{
  "num_hidden_layers": 10,
  "hidden_size": 640,
  "num_attention_heads": 5,
  "num_key_value_heads": 5,
  "head_dim": 128,
  "intermediate_size": 1728,
  "vocab_size": 8192,
  "hidden_act": "reglu",
  "norm": "rmsnorm",
  "norm_place": "pre",
  "norm_eps": 1e-05,
  "positions": "rope",
  "rope_theta": 10000.0,
  "rope_fraction": 1.0,
  "qk_norm": false,
  "attn_scale": 0.0884,
  "bias": "none",
  "tie_word_embeddings": false,
  "parallel_block": false,
  "extras": ["capped logits"],
  "init": "uniform",
  "init_std_qkv": 0.0273,
  "init_std_o": 0.0,
  "init_std_up": 0.0273,
  "init_std_down": 0.0,
  "optimizer": "muon",
  "learning_rate": 0.00156,
  "lr_mult_down": 1.5,
  "beta1": 0.95,
  "lr_head": 0.0074,
  "warmup_steps": 200,
  "schedule": "wsd",
  "decay_fraction": 1.0,
  "decay_shape": "linear",
  "final_lr_fraction": 0.0,
  "batch_tokens": 262144,
  "max_seq_len": 1024,
  "doc_mask": true,
  "train_tokens": 1312000000,
  "max_steps": 5005,
  "dataset": "wikipedia_en"
}
Each number is 500 + 25 x the weight over its row's rms, rounded and kept within 0 to 999. Layers, rows and columns count from 0. Numbers have three digits each. The size before them is the row's rms in percent of the matrix's.

# layer 3 MLP gate, 1728x640, rms 0.0578, rows 1082-1153, columns 0-63
094:488486470475485481501475502491548492512522522513513488537506515505498550527472507459464478526550480509461471530497506519500484476483504474498513503524493466515523508502482525502435516484463526
101:529503430496530539560522507494501507504485511508542511539484504492528494526522521494472525534492541512490507496545520532515511505486497514525498488515535479492473465506459494500555513483476495
098:469518503495514501513501514476519467484516515557454473483505478525498509484466529493524475518574492538515485469515513494491505515537450450553502479463544464486530516462515508521524495471535459
109:478529486427499534510541493479474520470522520533508503512520513522532471474476553537488489525519466500511477510501452467475460515486487464496522487446575475468503530488491504528512515518488464
101:519483511484489536495508503492461481509513535470507513472473523462494479480508526496516493491521492494482489517476525522513503495486506479514497502515513521504494525456507448507496526500448508
107:527535485473468452509531509504508475486526506479492529454483476528513507493468539503494499499535495494508479472504466525478494472503480481540501527503554539453510504477469493530506465479457537
096:518451497497529576509536501520493495491501483544508511522464487496497494478544478463499503482518482518495494472471490500465512533471485476509460487512523511468518519509534510498493532507495487
090:490551492491511498499526486460506502496508504477481495530555475492503474481485557505523522504526480511491506535512507544496505510470524505458511487504495551502524541521514515497523456499468494
107:517474513476521505508519506473512458478450513449548506546495506540514508477486491509436474473479481522513515491485493509498475493498517492523453523487492489502494559472541511504475496475465516
093:482503525474492530462488524511494553525534520509526500535555509505531479525548493540505526521487475559536522495490483510534479506490522496485486452492503526479530476477448441475539469494515493
091:466515506488497462485481495485526465515542464459540466482484504497466498488477471488450459543457496523477471531468521559490511534532491467510512514521515496519468507477543512514523506479507489
108:491469479507502451489517522502475500506494517478514497452490480530535517476475523520511497502469554494516493515492473516521524528488498512496453488494493485556527490491461552502476489504519512
099:487500479472510491515478460488486478518491499521513516531457508473535459541514510519492475469510501574507509510476500504452489547526489485506562494497485478494554433486564468505460493448501502
094:523531485521464501521498496544483498533485506510466516520480510469483496504570505487509497553448483522498563509498502546524487461538519500546521521498520506518485481511519512492498505471480480
098:477467485501495504516498455497558498531490536506476516471503514484497548482447491491531450514528501531511543497489524493511504508505446481507508533542476482487528426515524506527469513434492485
094:483514495520509481484500477472505517493493471486517507506484451509462493508542464491510526488525425533516493532449477514487498508497504510518458494504528493498457498537463497487489488525470506
103:520489495494486504497527525493476482506510489513500491463464517488471513455510556496482473521485492535520477501509541488518509413518508489479515509564453477489516482488511502504517473525482506
094:459512511447471498504499491509521493474532473505493486490510525472527482497502545526461504498484501517506502488459509508483499473532435495463510516520509507519534504502498484486477494500506514
101:477505526479518496510508524443448492500479524522483512484517476493458488519520560466491521460501495482445487539527467462508485506476478492512465548481472436515526497485488513481503486484503485
098:502499481485514484475480511532482475529503519483506465492505528513572527516507472461477505480502447484499484483485518493488501475474507493494468498438514521480527464472549503518553482487477492
094:475480466481497514485531488472527540492532481477507493491465489483462505498501446491485494525511494510522511518499507489526489543506495551516501482466487485493491509457503525483517485525467479
099:554478533470504487481471494547477486482477560485493459537501507521477465503452505485553541547522537527480456500475452504533471470528509473493518474505488474550519504503496521547527530527526498
100:481544494523486511520499490512506503480550496525528488522502526454501492463471527511513507471529505479489479483501492484527486483498524512525474472498504542498493467472512508474533522553525489
098:503524499495487538491507514489483526514501476479502518531439518493505502513498487492482516495504506500527458528507503491481508466522463505493515505541459501475486471477538484546527504514528530
102:495524486459479495498517510514466482498495544498480472493519567478481528479540477469524539513497490490489500490493530461474471524493520516481487506477514493512469461530535494464526511529512502
095:508510522522514476505500545540517503510494484466470512521469485509485456447501498503495505544485495481519522462513509541488508499529503523473494531497486476465463518468465469482495504500518501
105:490479453547517494548506521493501500487483492520491514502460510520489490512522480468475474526516467504483541491480500433508514490498498476509507484506505469466499515554479527490448543501508444
099:495508541524503464462486472519469476512506471479493498524526501504499524515484544533512517486483505460501488449484534522526497503504505547487490461516504535539482471485488510522511478501499469
101:482482493525495471509525519478471444510494515500476506495470461511511488569521525506528531549498536501512525462540510530491476446500510471508463510519483471526504503503496486544506496511544462
098:492489493472500488477498505477518515527473512511500542488499440486552529494492512522555470495513527544490507501521496489465503490529512475463482506494464530489491506553513506500467496491493501
097:516472472475481435485522532517519522434482520495499519501534494514493515525524499496463501489525508474510528486512519453527517515498527514468553459457455527498542487512474474489483501463522525
099:481473514491441545491510488522514516558512511510474507518542494497516484513521543494498479547481482470509517487494515511537488494472448475518481497542496482505539509503538453513493479485501537
095:518530503482483544445468519512470473532494483469452524472473477508523517462502506513510469500532521498472537462513499491559522456520506501492453530479522510506466495498544512495496496491491469
106:517486516529523510524462541514523546477457494508516543502498475485524456519484515506513491544489533507510518508511523504513484540472480495531532543500525518510491492468467487500547497461499485
096:492495513497509500513537491454504485483488538522467537509501509484502490516509489524453509500472513516502490542490487516523472509504464485524509541501505504494499525525521505546502494486465445
102:546481518490486521456490499499485497495490515510525510485514507507513524520509490482507482462490521505533464499492515537531538497480507504477510458488514526475541516539526537466516511557489521
095:529472500453479509453505494491512507483536486519503518487508497458532524492504484497506550501468509492502536499535516524508517507503452505490491534512467522509493464498468545480504479520492512
104:501490520502517478549507506467496529511501509504493548497497548509546485501520524532485471472493513507481469500483491525494496487483462500479519560539533511506500499522485503507478464453490520
097:501469537488488517467466510473506559469539483512528543501521480521461477487523483447532481510485507480518522480527519502508426510539494489491503475485487529510493481499531489523512484487529531
100:506518495475506507520471490515501488477505487510495551478485501517515477495538537513463507515525512446516485508488503456522455467525446472513523508522549486503511515508539475478484499499485479
088:489511505489494505491508492482538482494512515494494486515503490488542504494526512488419544516483526548490508501507460464471477482509495473531502508501463471475492510520513504494484513521503506
095:490518497531520511498528474497515544484511511483488514493483493478516544498484533535511478474484510474513467519503483462514484488484477491517520464522499540533515516546502513468522447495531521
103:462446473453495569499498536537498497528481514483438521513456458521525546493523499463468514529492511559497472519530521456459495516529515499525491501529482498518507495493489482504483502476498460
109:493470501496518486457500461463491520486479493505484547507478491535471454503503536524527537477580529476510495515555467494514513481479550479510512510503508474476515496484501440496500538495519479
096:474527466493483465468481510466513503503554512444513500494533535514487517467479547495559527498492522530465497508508467480557474481550474492494539505552504492502482485481474488505513485464517471
101:488536503493527462504498487452503537529470453465488528440482447523491452449481482501494510512441504469489474493533504471509494486477454503479492555505509489507544444535510499460475470489420460
096:509504521511539493535448503482540526475506509515503484502495499508473511513511460521509565516521486508562496497496513506521526519477528547506517526493482561513489531517521501520550507487494494
098:530522475484532472541486545489498470497521476491517470510514486475473528508517491492471463466487505428478462499520493517534502498504513517440458506498506480504486515518488495508476457541507538
098:470512537498472485509486523452504494522512475505473518503509476506508466497495490573499530529502476480512513495501526481491485461522499503493562483498531530530460440527512508533494543550455510
095:522441507476522519482548521492532499520511502544486509498501479447518519500508489495512530478474500497515499492507499509507508474460467505458501535514499549507511456541475508530470497516522478
098:499547535492535500512495558491520546514501476517499535454525458495478539494506497528477453510514519470485510490476514501459517493510525495475515448519518483460481491517515506534499499493485501
096:476493537538506444491481513527475501519491525525538492522494535519516554488525468505465529476514511497529523503486529501526506491513493501502517533491507399542495483531485511540480531469486507
097:475537469505521477492499535490525461522486543513488538521448548501508485504522535497493484525530487485487511467517540528481471500510513467509460535508484506480484476470523464539512481474473505
100:494507491494485497498546493489489501509495515535487504502486505509480481513507507473547488453511484493484531496488505571440489474471492497511505497477527492519511509508511471502466494506529503
100:524538456465540489531495539512521523501486510495557509452497480473491500482545473498530468528522475416490485494471530515478492522481481494512510494487470489473547497537468489498441482524500517
094:474468533488517497527492530532511496542531515507486543521498475501497484499507474480507531506461484480509453514505472489526474507514508564451505510520521454454504503486539500479534519526516515
097:479462512487520484514520517509550482486515512469462562530498520504497532474517523513516512484517487492495439509506451531536498507471501542528475519509510538483494470475524472513506496548489497
095:504475460511489508539532475507538515501552560488461476528451507477478494489480507515554477484510505442524529497495522505488512526528467540508506527504485472496473496502532510501486490502489500
102:532480510478503493522513513509507524468534485499460549531523520513519480456486475506514503531506497476491503509514523476457470486509488495472506524475481518483466454492529466496495472502488509
095:495472514491480535543521489487513474475533510501470466525500510533478513487538501470533542451497504485492444520497514459502542509495482534501505514528507472524494467496463534456524533506539470
098:503530499478475553486474496501520496473503490507494499484539527491527512493459525471491526509473490535479463501458534534450538506529553493527493508477466480485504508528505516484506493463494448
097:500511521504469508466490496485468520504526494487477500490498508487512516481496527544471512545510479475480494529505494467527490466502516550542543487538488512533539467527510498532510477497515484
104:455508503552482528519489513468535513503506494490509504552496515470524458535497491521453506536482508525494504538545532473487498506485463489473506493515455540518531504493517537500472497491546508
106:457506525500541432505498525537523511511497546466500511521489512481508492467475537497510461447512506527496490465550529510492468496500529474530466516480474503506525510478499463482515506486526466
107:492512484506490508511449512541499519481497502466457479493515475483475528504501442532470509491493501490544523512480486508531499486537491496478510531489476516524491487523517504512508458538507500
094:457478499454538475513472521497483498473502514488499486483527464512488514521523484500502496459488498487509526492507470523469494505503501466500507500445465536521480529494484513516491499500473472
096:501528539510490504499485514514532534449490475488481457505505536481516484475467481543477512499454490469461520505502485518498539467498491521502518498494489505501467504484478510518485523494486507
102:490506447461516468489485525535484504502474512496549541460538468546466542472492505496475486515515508468512522526486501445447512509499453515504490530527503482506497490546462510507536488516519494
097:499495471493547512482509498501494459498465517453504492545541535521501502494473510521491481473484514483473512515490463504502493519514490480520458482540469531524489502532530510547496483488518412
095:474521498516493492476483526485501519523478483485509540495519506559495464511513480497483489547515509474524450471561515488508491489541500494489486529520481528487538491489493541491509527462486476
093:480498505477511513453525459544484485466479489461526529509534504513527530480496518521508477523519459462496489525533483445510490522466452474492533491516534581531493530472485471545520530485480537
102:533505534461476540503445508502467505444523521497527503496497506540518483499548473519526513480482479479547515533488517467508528500463477498485521498510508502545516540485531500530495512522536456
# layer 3 MLP up, 1728x640, rms 0.0595, rows 1082-1152, columns 0-63
070:491454479502474460518508529499538500492527493502511531508499523537492544550492521464458466519504505501512507496527507507497462460490514463508491486538524516512527525502520489524458562466480508
103:480525482506529466522515495523520480503533492443512533484517538497506472459480553480477488470482531534519486510479469508507498535476479530500488513468506525454470483510509476463524513482524530
096:458503512478475437510473494466490496487459479488501501529449479495523460473528468502497462529518508538472491474547463446490493478503488482468453478498499482533517486515463499496514504473519477
117:526555485432507501514503485498524566478523480499534486516528459516536482531514543543486506497553515515497509492532492488473502470477484450529525481446500478495507462470508541512551488457458487
105:490524547498513499520497527520504495503455554509472511527459465457487456478523425505524461509442481495460503510517476491481507537442478483516468502525473492532496484498519485520467521476519478
108:497493445507501499503471467520516469494461475528524485482514481487486476488503529520514471508530499514479503482489488541467503528513474444483499527517512469507512549473536510475542552504510477
096:477491470513483493519487488542529500512514474480516504515518532464509535555466511504503508512527547533487476496541481478467505491489467471530490559528522517499487517486541434492520457516443490
092:501521505493519498557531497485518529508493481530532499537516501515555502444522507481500496538501507481473474459530495505460524485469497534504527490495495502492549494522479519477505487490483437
104:511502468511534464493488512512489455513528475521498508468517495453541512459508452483465505487489452517487526486502500522458491494487481534519488545516463480529507498539496500475508449459528492
099:490498513491521505454483497508481506533494492504541530477492525521489492525506485483489505491482502509523431493510506502476478515557505442473440465502478477541526468495483462488495509504505462
086:500513434523477514549504508507491490518511472539467527473501495458517515489417502528485517449518544482478467477563544486487483506442554495496485491491498511512526469491475522494509500507471519
108:491474511494511486517486476435498517474488474493502512496509481507504506539516479487504466509551523510504497495511496508507517522497482509472523500521470508536461490437465511493508473475482455
103:483469493501504473480454463487480503542512511494506552516517514550422514524475489504493518519506500500482489549511514511490547477521505539491493504494500502501526485516514478498518518546514436
098:498433492467534488496531478506499460487460524456503508484540514493560511480463502521503463482539490446477510447502478473508483503470525508511477519534477480519491490466489556437501518516489549
099:525486469508521486458494498472490490470477522504502534473524504474503454488518478458486520532541500508466489493524497484490509519478485469522497521478546509480524514507485535508513513516530520
086:515469544481458469554508493522514480471534535490479490564515532482546523478514517499470483506481530534489493497526489499485484464475499446482527511443497512505527516494533476493517478463451448
106:504531505544490504500489498462469511501501505525478501521494525508455527449481454541515520522505495530499463536428543460477483514532502508482524493514485504499511480494472471477510470450485477
092:548511499504550515487503519559510512492518487509495475508484465509495479508512501491462498509512521508471484498515466498515483508500562478513498458480537501475491496502484497517544506532540460
102:484475496460529513500505473514501473478490497510468474492531542536519479497476490506473497504481522476448461484517501433479430536510546473516495499525522488528543482543505564428505480545499489
097:534428515504484435513483503522561522516519467497549488455484487483474485501508497520447513490507519490499519507469482473471496547496459487476540452467440492505508494482449509507476510551481496
095:506493517548538483482523486502496499524529447484528492488469443515482498513518494541531487546479494470563460485515534492540475481507490531498506503478523522480505496510481489503497523451508486
093:450503558513485517445481492515493521505488466523517521507513484502522523438509499470499498513537519519492494494496451539464499517473514535500488487522491483488459505557538489499503518506497486
108:510486544507494521515496482544487483516500509459524497453473515495513499518498548449449516497494500484527493499481510518523484521517481502511490475511488523488481495510493516497522492517487491
103:560460491493500467473492476462526523526533522456509517468545502503476520549489467515504495495492471475487488501513515468491522519480512473487476533496520472512481480520492498517505491530522503
101:510496525549508520488489533521550520527461479475537519522492507516504505550491483494505497526496485422513527506505485473516505503485473516506494498486499528501502509496530469514502531518472485
098:497494509514509502498513515480516484489543478511520515488517498523508537500520498491516522528526491496508498544569475496498490517499487441507487557457512500465474522488518530478492523510567504
093:500507515502519513497531470531488535460530509502509504538481461529469491503443455476445535490499512492509486502481482502513517522479552490482497523497520461482438470513563478443477530519471486
097:476489505478480465523533484480550508524519516506450492512442489496524496507529494495520505487541526489525430460506465478520491496476484479531502438494483465497534480501506466509485498502484483
101:524490517496502463516464490501492506475462473527510504488469493497490507515457522475452456535481518495526500490468526518519512461558515508552486517502466521473478528499425493446487453502554461
103:582510465515502462537507496498512486494488501526497524465478477506491485520493470517515500542504485447511534527505504493461508517488478504459533537510520482478538491517510470500442489478444513
104:510474484487497503482500548492496521484492511473561499530559500492508474508484492517467523484504497485489491535523490501479478501504502475452510496518501505485521538479500469496465517500484501
096:445475529512520468494468513445488455507502492497506485527513481524499493475484530472491525496486478491492480470522466518501494486537447495576516496518465496534527459482461476474491498500452526
096:523517498518471502467462476492513512479469514487484507487502502506520550489456488531503501446486511457478488524486513496508506488511475472520496547489485528519462473538540511461525454444496492
109:526505538457495498514517493516519544487494492524488504476458441469449470476578525506490501498500515536501503443499522507538511473502527479469558517490488470463447501544505477500494503505449466
099:528552507492477488529471491501500469508508524499552534526494495460518474472478524489476501491486541512546502520526502456515523522493508540560470461457490476536535468525493510512516555498520527
101:501519495519482489544536505519552539530482531504506526476521498511495477520477495496482498475443492526477503477492488464466493468493517477496486531517483530498516496509508504513480511473534524
094:495506513525490485465519503523512500487503506461492518494522501506500509466526506486530536484476520488493509509479490523517511497543533480497500490536535451480483534501489498482510482466515534
105:534500513483481500505473520478504539460501521529482408557489515443473495493465464499489514520497484496493500456491508492482527467469458504484490475497541493483500543453495504548474503516494527
106:495508524477508486499518487539516488464517501495524484495522510534478473467472497479553482500477449529472517473495478481523516462454517505465524519506520523485477500481469502552507534552476505
101:472470518466465474480519483487499485470447529508496502493528488498523470464529538515509548502513496523529511525527536477527496529497504435502508542465493478526494516474461499469520474479486518
086:485513542526473531461488490461512496479528495509524462518534545500536504480462483473515537519506498517469508470502444487517506516504497474500509481497529505515499523526514469528502469492549472
102:501514489527497538507455502485517524519501473532468514514467521525473451538498498498494492453523517501502471538572480483449482518536484509503462536507479501543473509528429521502521550485483513
105:501519483526472520479560473467520456481484533541491469443531464533475515526524494490504490468514504453459512473517538553485501484493507521495486517441521499522499495528470492490495514478460488
106:517521439501447536488496504491512493472489532519515564517504506544498523518520509462483498483508527508523496487513496505524470482531503465499452491445524520544506481516531518506477499522514544
098:497502518487499477528480496477508480512498499511477491523577550514467483535511480499517483433500509466474497518472490532460512530503463492482481496469506543531528513501514500484465530490487481
100:510478469483449500467489511503500480511470495480521503519493518501484493509519529479504488479575529520498515513511475497489507478516506442483542501497521474493485518494489476590523500490523513
099:501500498448505536545500456516525506445491529489522525505478497503497539471477468506471488471482530514512552478488475550507486508500520517474505473495483456496463529446489487496511514455521501
104:495483513459494515515481481476488487515593486481555526530524451489501528487515526491480492465527518509485532576515486460532492494462480534491479467535433478494483453537546510475512492527485528
099:490511491486488485470490525483467575547509469490478510492487489491490499486505477511494499526511543447464527500489482524508524446528474444497485491520476507524499519507517546518508499497457508
095:503536519499481497523559489483484496497473500518536535483494506522531498522486459524488488459517476549494493497511473503491502477494485499438519501432501487514518530449494517519551454514472541
094:477486507533532522470520481536493449485489485513505481479509514465480519517540500487471491528504529460508505506474494527461520466453469484519480506488467493499499505463481503498494469510533535
099:495505509499491475520520509507484512496468504512477457554504505490550489504491495490521523540504508495499501482479417521508529528501534530497494509499531481535505492520502514469474487504507530
092:486538506487512517466498499494504477534485524545491489510497527532485531512532479509487512516501504448498466478505452509483479525487489468517482550537468515490491467479507492520502481468498518
095:521509473465484504526502549543512570504503480489494490495533525500512520502520465487501472493481466464543543483484502513489479531517446483533485493522514543509563526532486459476511496494479536
106:511513481477489496524493468560487515428490486491504509494457505525531515555517492495497557446447478485500493540492491466476500467506468497512516496510472455468486497497539514468466487483490532
082:503469497514537506560519526524489511503497496504438570488497498506522514533480504517483536479458513483488449481521525528484436485534524531486528516475524489471490482446489504489512476473499498
108:525502509495506509486467519479511447543454484527461504545494491436483507517493479469504479501508469492512486530492500494456512522530516458502463525502495477546508483509478499488464489502515441
092:477514484527497500463502496518485495518496484518571561537530485480536487481511534503520458498485471482459474507534508534561510451466468501478532460502509529525495485512512527534499503516522529
111:520446518482540505530508480489488470499494517511498473544508522497503425484526486483503512542506508503501472491529536503525512478477448483513469479443558495475480478538458521530483476461496505
098:500494519486471533521487463506521497559563501481489469513530519480463507465469501498540494507457503490512515561475497457461501534450534477478502452464480502525497553466502569554482579481486483
101:462540485522491504543529513545530505449480485494484487491502537501519510538516507510519492467497582494532493484526511475473473516477551489483511513509452498494486492519460504483527523459517525
099:510510461486507444525497475481501505502504487509500469525497517508476543529526522523435539518529516474516515523526525495476491472520505541456532494497530512487534523527491495526466451519472483
104:476525499504516520525549490480487530467519487486494485475543502465496504494502502526488559495546512583474485498531522456499493475538526472544479475528464483478522525480472478532537520508506473
109:476496487501517519526448466500470508502543500468507505547499497456531492473507510530476544535498486505491528499483503477500559467438538526519510454468472502490497498478461463489517513494485508
112:507514491492474510477520502530457492506481450498467499470508525485501496471496520516439545493506505480486521497485510495492522500525495528508502493473519504489558508495522526487526498474467538
095:485467535485529496567476524505528529483483529515488547583476511506506499539489500521529473500558478497487529495486502502490484504465551534459500500484521529508526487508481470472488517457550515
090:502521491499554487519522491521465498531534526487535486487528459506510489499510514451540473515533486493504469499509523499524467527490492508486458537484498487494494502531542492514484498502491494
101:522481469491471489516513520516555536487571529479517508473466488470486468476497514443469482490484500502491501512456502502493481513532501469504463546446515525518548483526458500485487508494503487
098:527504520501469519477549462489507510481489463514570512472523506531481511489484458438483501525479501532490513512521532520500494454485543499516502440546550525491486497535504519463476463489494561
102:481526459548467466533474519553535522464479493499529486506535547502504486513513493495478517483528511472541529437542479487507503504460526495499480528467521519497512530494453503467467541499478472
093:461503497488497553497474494488481496504531497485487524484506523515516491504524492474505517498503531518489519506508500491500412476507551499519473504495476456495463504496537509509487500515507506
# layer 3 MLP down (transposed), 1728x640, rms 0.0816, rows 1082-1152, columns 0-63
096:496517507512470480481458512465504463462477540514496501458555516536444512492456491522511521499501505465477519558528473548499461494502497485516491526543482510473526503545493520515482541508521515
103:502528527510558520513479497519523508455502502539522520477478502490505443527522494513502470491543501482513457509518519524537519480518531523510498467498481445478493501524490536533504529495565509
104:516496548461540471501476506492475479542521505491483488447522476498494533525501458461469489536514500465548487501473493492516485534527489506483511548496496522547505553473508503491482510511487509
110:473504514480492502498505480512505494467524538505507497508476486527497462462512509460519479538507493548524483461511470525485504524491541500445488486486527500460517536497531542508529519487520512
105:488514529573460501555507534473479485515514488535488481469502520496489481534523523513515556512474525516520530486486512505461507498507510505524511495531528485554534473469503509519509496480503521
105:521479483483501532528496510527490476489546510522496485518481484443465460531538517499553513501511490483492498531499486472494490464458490525482527491476511508489488505512535520551498497506500501
097:481486470475492527467491522477520505525527492506484480521490490521417503417502502463484493491524508492547549479517490553488516519505485519504457489528507554487481512509503475485504497501508474
090:499515488486535498476531545504507537493486556499525544490516487522512471512506497457488529512513510494487475452457479519487480483505503502521507520492475571485467495496498515480506504479440526
098:485448480507496559468481483470516501478489492515536458522525499527497510486482509501505501510491515528500506450497526504507497529504486515498510502492493514490486486498505537479494519524470555
095:478503481469511453502503523454533491507521533538477470461486541437497454490518465463505497505463508519461523494463553486471562519508505474527520494525485523509423490512534522497494503504527499
093:473540519490543510562486511520497500457482506500496547501471574449471522480465493515480516505516510561527479496512520480469454492488598508489520492496504487510472510511493529501519489506462491
102:535485495514509512478522518471509463543490478487507527491505525482502517495490517526555519536524491510451528489492495473506479478481480477491505523487572526446484495515467504454517495515503488
101:513533502489496482475516496499499496499472508500485474519503505506464491517539504528479436470502498497454490537477535567509508487517530481493501555498464479480500513516509505472536532485510474
098:520506469470467517470498468519499493530495536501508480489530447506478511490511501498462515509460462488523485464492498552520493486497501582513494571526529504467535515507480483505537495474484446
097:474473489526496469484569449511496501513488502510456468475482543471545467510491528529504497512507479511482453522479472513490504528522541505526510512507490505510514526505490501505456506528443521
095:528476467483496540523515503519515474454543450498467519515478491474473511490483507475455534537483509479460512499481474536483483495505514495444519512515481537507500522505490493544546486497511506
101:464493556513499505522482495497551481482512510468485475470484525492551476507538545510500552521469540532476483490471483508478441473494447525479490509533487492469486520550477484521481492502469478
094:512495492458513496465438539455508493498505480524490526515486511491465494516528483505516494513489482482477490493502478498469476466501552455549560516512507504508509484503533510507456482527518497
099:485507473501490445497493501477526513484518494507505510464519478498458513504440482476505504498514541470491489514488471512519487510528478519535510469482531518480514482522520482519512557520507488
100:475528474475519466500499525454516493515452533500499478492501488498489522513491502517486473519463536502492513549514475539550481492502483497535499478517491488524481485507483466527517523492492460
094:472511427500443583495506499489486480497476590474512477485497467466517483529483503503482505533465496613517518529540502538478519465496437561436505536512542504501510518520488496472497463544508474
101:511504498514485501526465552496495501490529469483520486460535521497504508509532508479493541497460503552480536493483491538494512459492487506506480520523506503514458558479499549508514544483484516
104:493490500525505438477505399470484487538516447528480495490475503533476471515535514498524504483463487515520453500530489507472480554494509485500465519523494486506485486520515497524525506493523454
107:509491509510503493520471562517471487536493571533532502500493469486549475484478507477539486492490530490524523513483515512510503496501491568516488484525519523469534537536513520475475503461493488
102:507436496495516474496438486500482436508493452488483486465507503466510505507509526500471520495485501534502526536521499496530486496468513500461494485498494503481490486513452532528474529501521522
095:528565483496501543558505483484534486503536518496513522472497480510495520517469499503482558534482480552475490501515480538514505550496522510477515531498510511479487454486534530506507513456488529
103:504490503467479496510486495525480505507470527504492510511499535493511452507466494480517502488514496494490466478487476476485487504468490499502488508495471504507518487473499526503497497481499503
102:485473452484488469491528473504467462515512522528512524538487496494501508483500541501520549481458489498461502527536484505530476519481451549509485557516453523520478476554506497543480507506502541
105:506488477504484468460495502508493505494491536508492476469478490498516537527501503490486470530462475491532510495542527530482556517505493494531504530502508473499490477460488496512497472520521545
098:482518490516475492494535455509510491498460511476519540516489494516464493511528495453504460456506469545489527480430519511531490469546504492514533512430549486485476499499520447458516488493504490
099:482511498497499497471509488510558463504489495546529468492540460503501536482468505538523431551478486553490502503511506469509500495466480477498511499561498464505496496514491516509499499483499487
096:521492489519461482474544514490493505472513483465464450532518540501524523490506506482518489494512498497498492522456496493466513507516495505480540478512524473493502450481519492502486514483475528
094:473478499502496484506550510548457453532490490493562484508497516497493497484513500489487521498462492487577505464501496509558477514513462476468526518503512495464512496504520502474492486509507490
101:497464490527477453494481551481479481472471561497529537487479501491493484524478477525520516457512514485516512478469523508525475522515486459493465475502579538504516510511526510451492480505525535
098:500518503497520492538494497505506492461473475517478459446470492520460476486505467551527537427532495505482496534495538506476490527520485513493481527516483526466487509495509513501542508489547488
102:512463473438553501570489494499530528486484541478507450541504487525485510477469499524515508496517543496479491524521503505519525474484494501475507488482501494500506489507527486525504466503490503
097:503515497497475490470505494471483523506483455490506498532520528495475472484459465480510529503522442459482472463454511443456453447520501523516527528476460488475527495513503490482517496448449502
104:497482504540546505457509516513483483505515486515519539499528459461519495509533519511527544524515491512502512495440525455532487506543483552508469477440510504535499494505514488506536494525541531
099:516519513522512486503465513518453526506510457511474500500510500446510489515514512477483490495474475507485524535501497493466475501506524469527488508463498531469508499513512479501493486486517504
101:532533467537478504495450498494487514536477472498526515512519473503477541524520503485501517490461480499532451524499489520509467521479499520534528487534516484483492497493486489498452516553495468
090:473436483461499519514479501470477470459469509530540493512474496521545489505490498516499503527484470484502494505505493495483511515503547510484509486476449515461472549501536521523506522547516462
095:489548502482481495490557515513497546497528502481481521504540470479519535466497476514529520503519508547474513522463554562532498502446486517464521514489503469501535488507488525513474485527524480
100:507475506481463490500444474477515530484459524502511446524487524479508510475519543494492478480507517502502550507534493490505491469531500532508528512517468491485540492477515542429492492530486513
109:476500501534479509530514526489492452551515525509522443476479482509455517554497505476485514538434471495448526560509471503485500469536530550523519532472498513563467474533485444499543518504513497
098:512506497466506515495518517498474526539529515527532505534470486489486524506524486547522493501467508560496465484518519486499470476517509544501499498486464520473473503510494506453524504497519485
102:484456514550493455528513487487513528507550494526445504513522484507526511495515456526537495533472519469495473523486499478495484495509499504473505471525493494507513475507484527488523520503496514
100:452522534511530496482513468497476464510538488467475529496499493498509518504510494518503503540484545503523505481496461551492491514497492496522490471487512521518484509482522468531531510477486523
102:514492531467524452463451538502508497515454511509512497464490454465484471487493461481512540487497516463468492506505503494456525504494497461504490460466496529523507468527518463582547540473497498
098:481506507503503515509487494511480480519484526506512490493498471479529491524499494539503525526466520477549453487483490487502518491516544522503500528490510481441494487482476539493465540492528505
092:540473466515464519536524496531496541493533485488461498510514518487506493470492502478472542535524448485511482510519508518499526511508514478518543466501485505494477467480495497531517486508505496
096:483485516488499534514473521497507519518575483530482489490470502501521501527457499521472495502508470512488493510491503480538481509485424540493485548473485503515462481516499466524472466530516470
097:514581487492494500501528541508487480484499453503513470466508495463473485488502497513508465493477486504519520457452498461510487472497479470507488529525520490495510508475513514510537485532496491
096:512530541500521504502520507464551538489511489477501482529490525520507468493512531467481496541477473541537507493480518496475467505495482534509491494498515513503517486455489539489485481502506506
095:485490524518540550484478494500486526507516542473501498501464523519488493476498494492441521491513502458506485520489497491507555497472523464467467484489484452498506510481480501480502509474472495
102:535489503530444512517497496467508488505502497505520499491545457467500483509471538487482511509542514478524493482486513532499495469474502518541517477499501551524500512484484480482507506509485501
091:475499533501484505490537471511457585520507514470509486455495527511496524457479484498487513488505528532512520509523510496460483522519492471519502492480457487485500510496444523529518503519487533
103:528478498455516497486446474511513550478481514459537499519488450514511465505499520555575508499527489485523501510533529515533510518502505504543476481489496487453521519480522504492540509475497494
095:492486527498496556494506460476544467495452505477468491512495499479479491548462488467533533542509494443512521484525463540555472473519511507477487492519514529496537493516506491496490481475503499
097:490517534482523482521473487530490513535518493486524523473493511496520566493502472494535480531515514486491520492499519482495504509526544530523528476520462501479485497550497494532526509532487496
098:522487489504535509489514504541482497485484503505457482527505498475542474465482496542494487518529499500491520492521489534466482477519535527489530485520525505481476533502442506476546517535525494
102:535531546501525497501520521495474489504518495518516530526522484484509494501524476457498481497536533531501503486506475503521526539456489493472498505496491539481496468509491496522496486500528496
101:527459510553498452444476495512505480469517480498473542490485512469493507518514486501513485509530511507485475475499491531536464476526546525523481489503459520516497508540503496471510532483538472
107:483500524469520448464500467491520500534504557499540488486458435525500552503531467449475510502491533489475503499505474517513484536490478521497495503491503487532501530486496498497481479471522507
102:458488488482497478500532539457479455503527543533477459496493506528488503482545485513518514513527547541534489528509532489510457513504471475489467492519528511494525488541467514523524523501494489
111:514544506503495463468494494516545521525475468521525497536493531523466464499474526479566465506524509533477471493502508485498488528511545508525511507559520483543497493480513486519461482475502474
096:474489484494486484555502507518509456521520482522519509474520449480491561492553491471530482534503472490498483481525471466521489532512477522500529429545528469462542501477470490474521535515500472
100:465465497492520511516495495527495512516512507527524512565501508512463466477503494534513512439469511487522537469564519495483542539536494489474496529502526521508500510504493528500506486507479512
099:525543483533498476533506514456510460477500506496516505476493459479505502481512487512487477532461582523486526497498504469517510496426479496497527463534474479495495448543485478519490506535478519
101:492554462484546478509431485526512493498522516505515514525475525458488465462493491492475501489574462585515499475471505501476473504514499512470478536481451548475491520492528498535526462481528486
095:486506483516504513524522495450493481528524509504513518503481469498555495500534491515509516477465522518456506528447506500459503507464501483504468473550499442478487528534520499516524502490531482
094:466509465524466471523473506507447527533521514456565499521476599512493488448504475491502491459517465515516481501490509503480491498500524504477532518484542557507514461509507494461482458509488459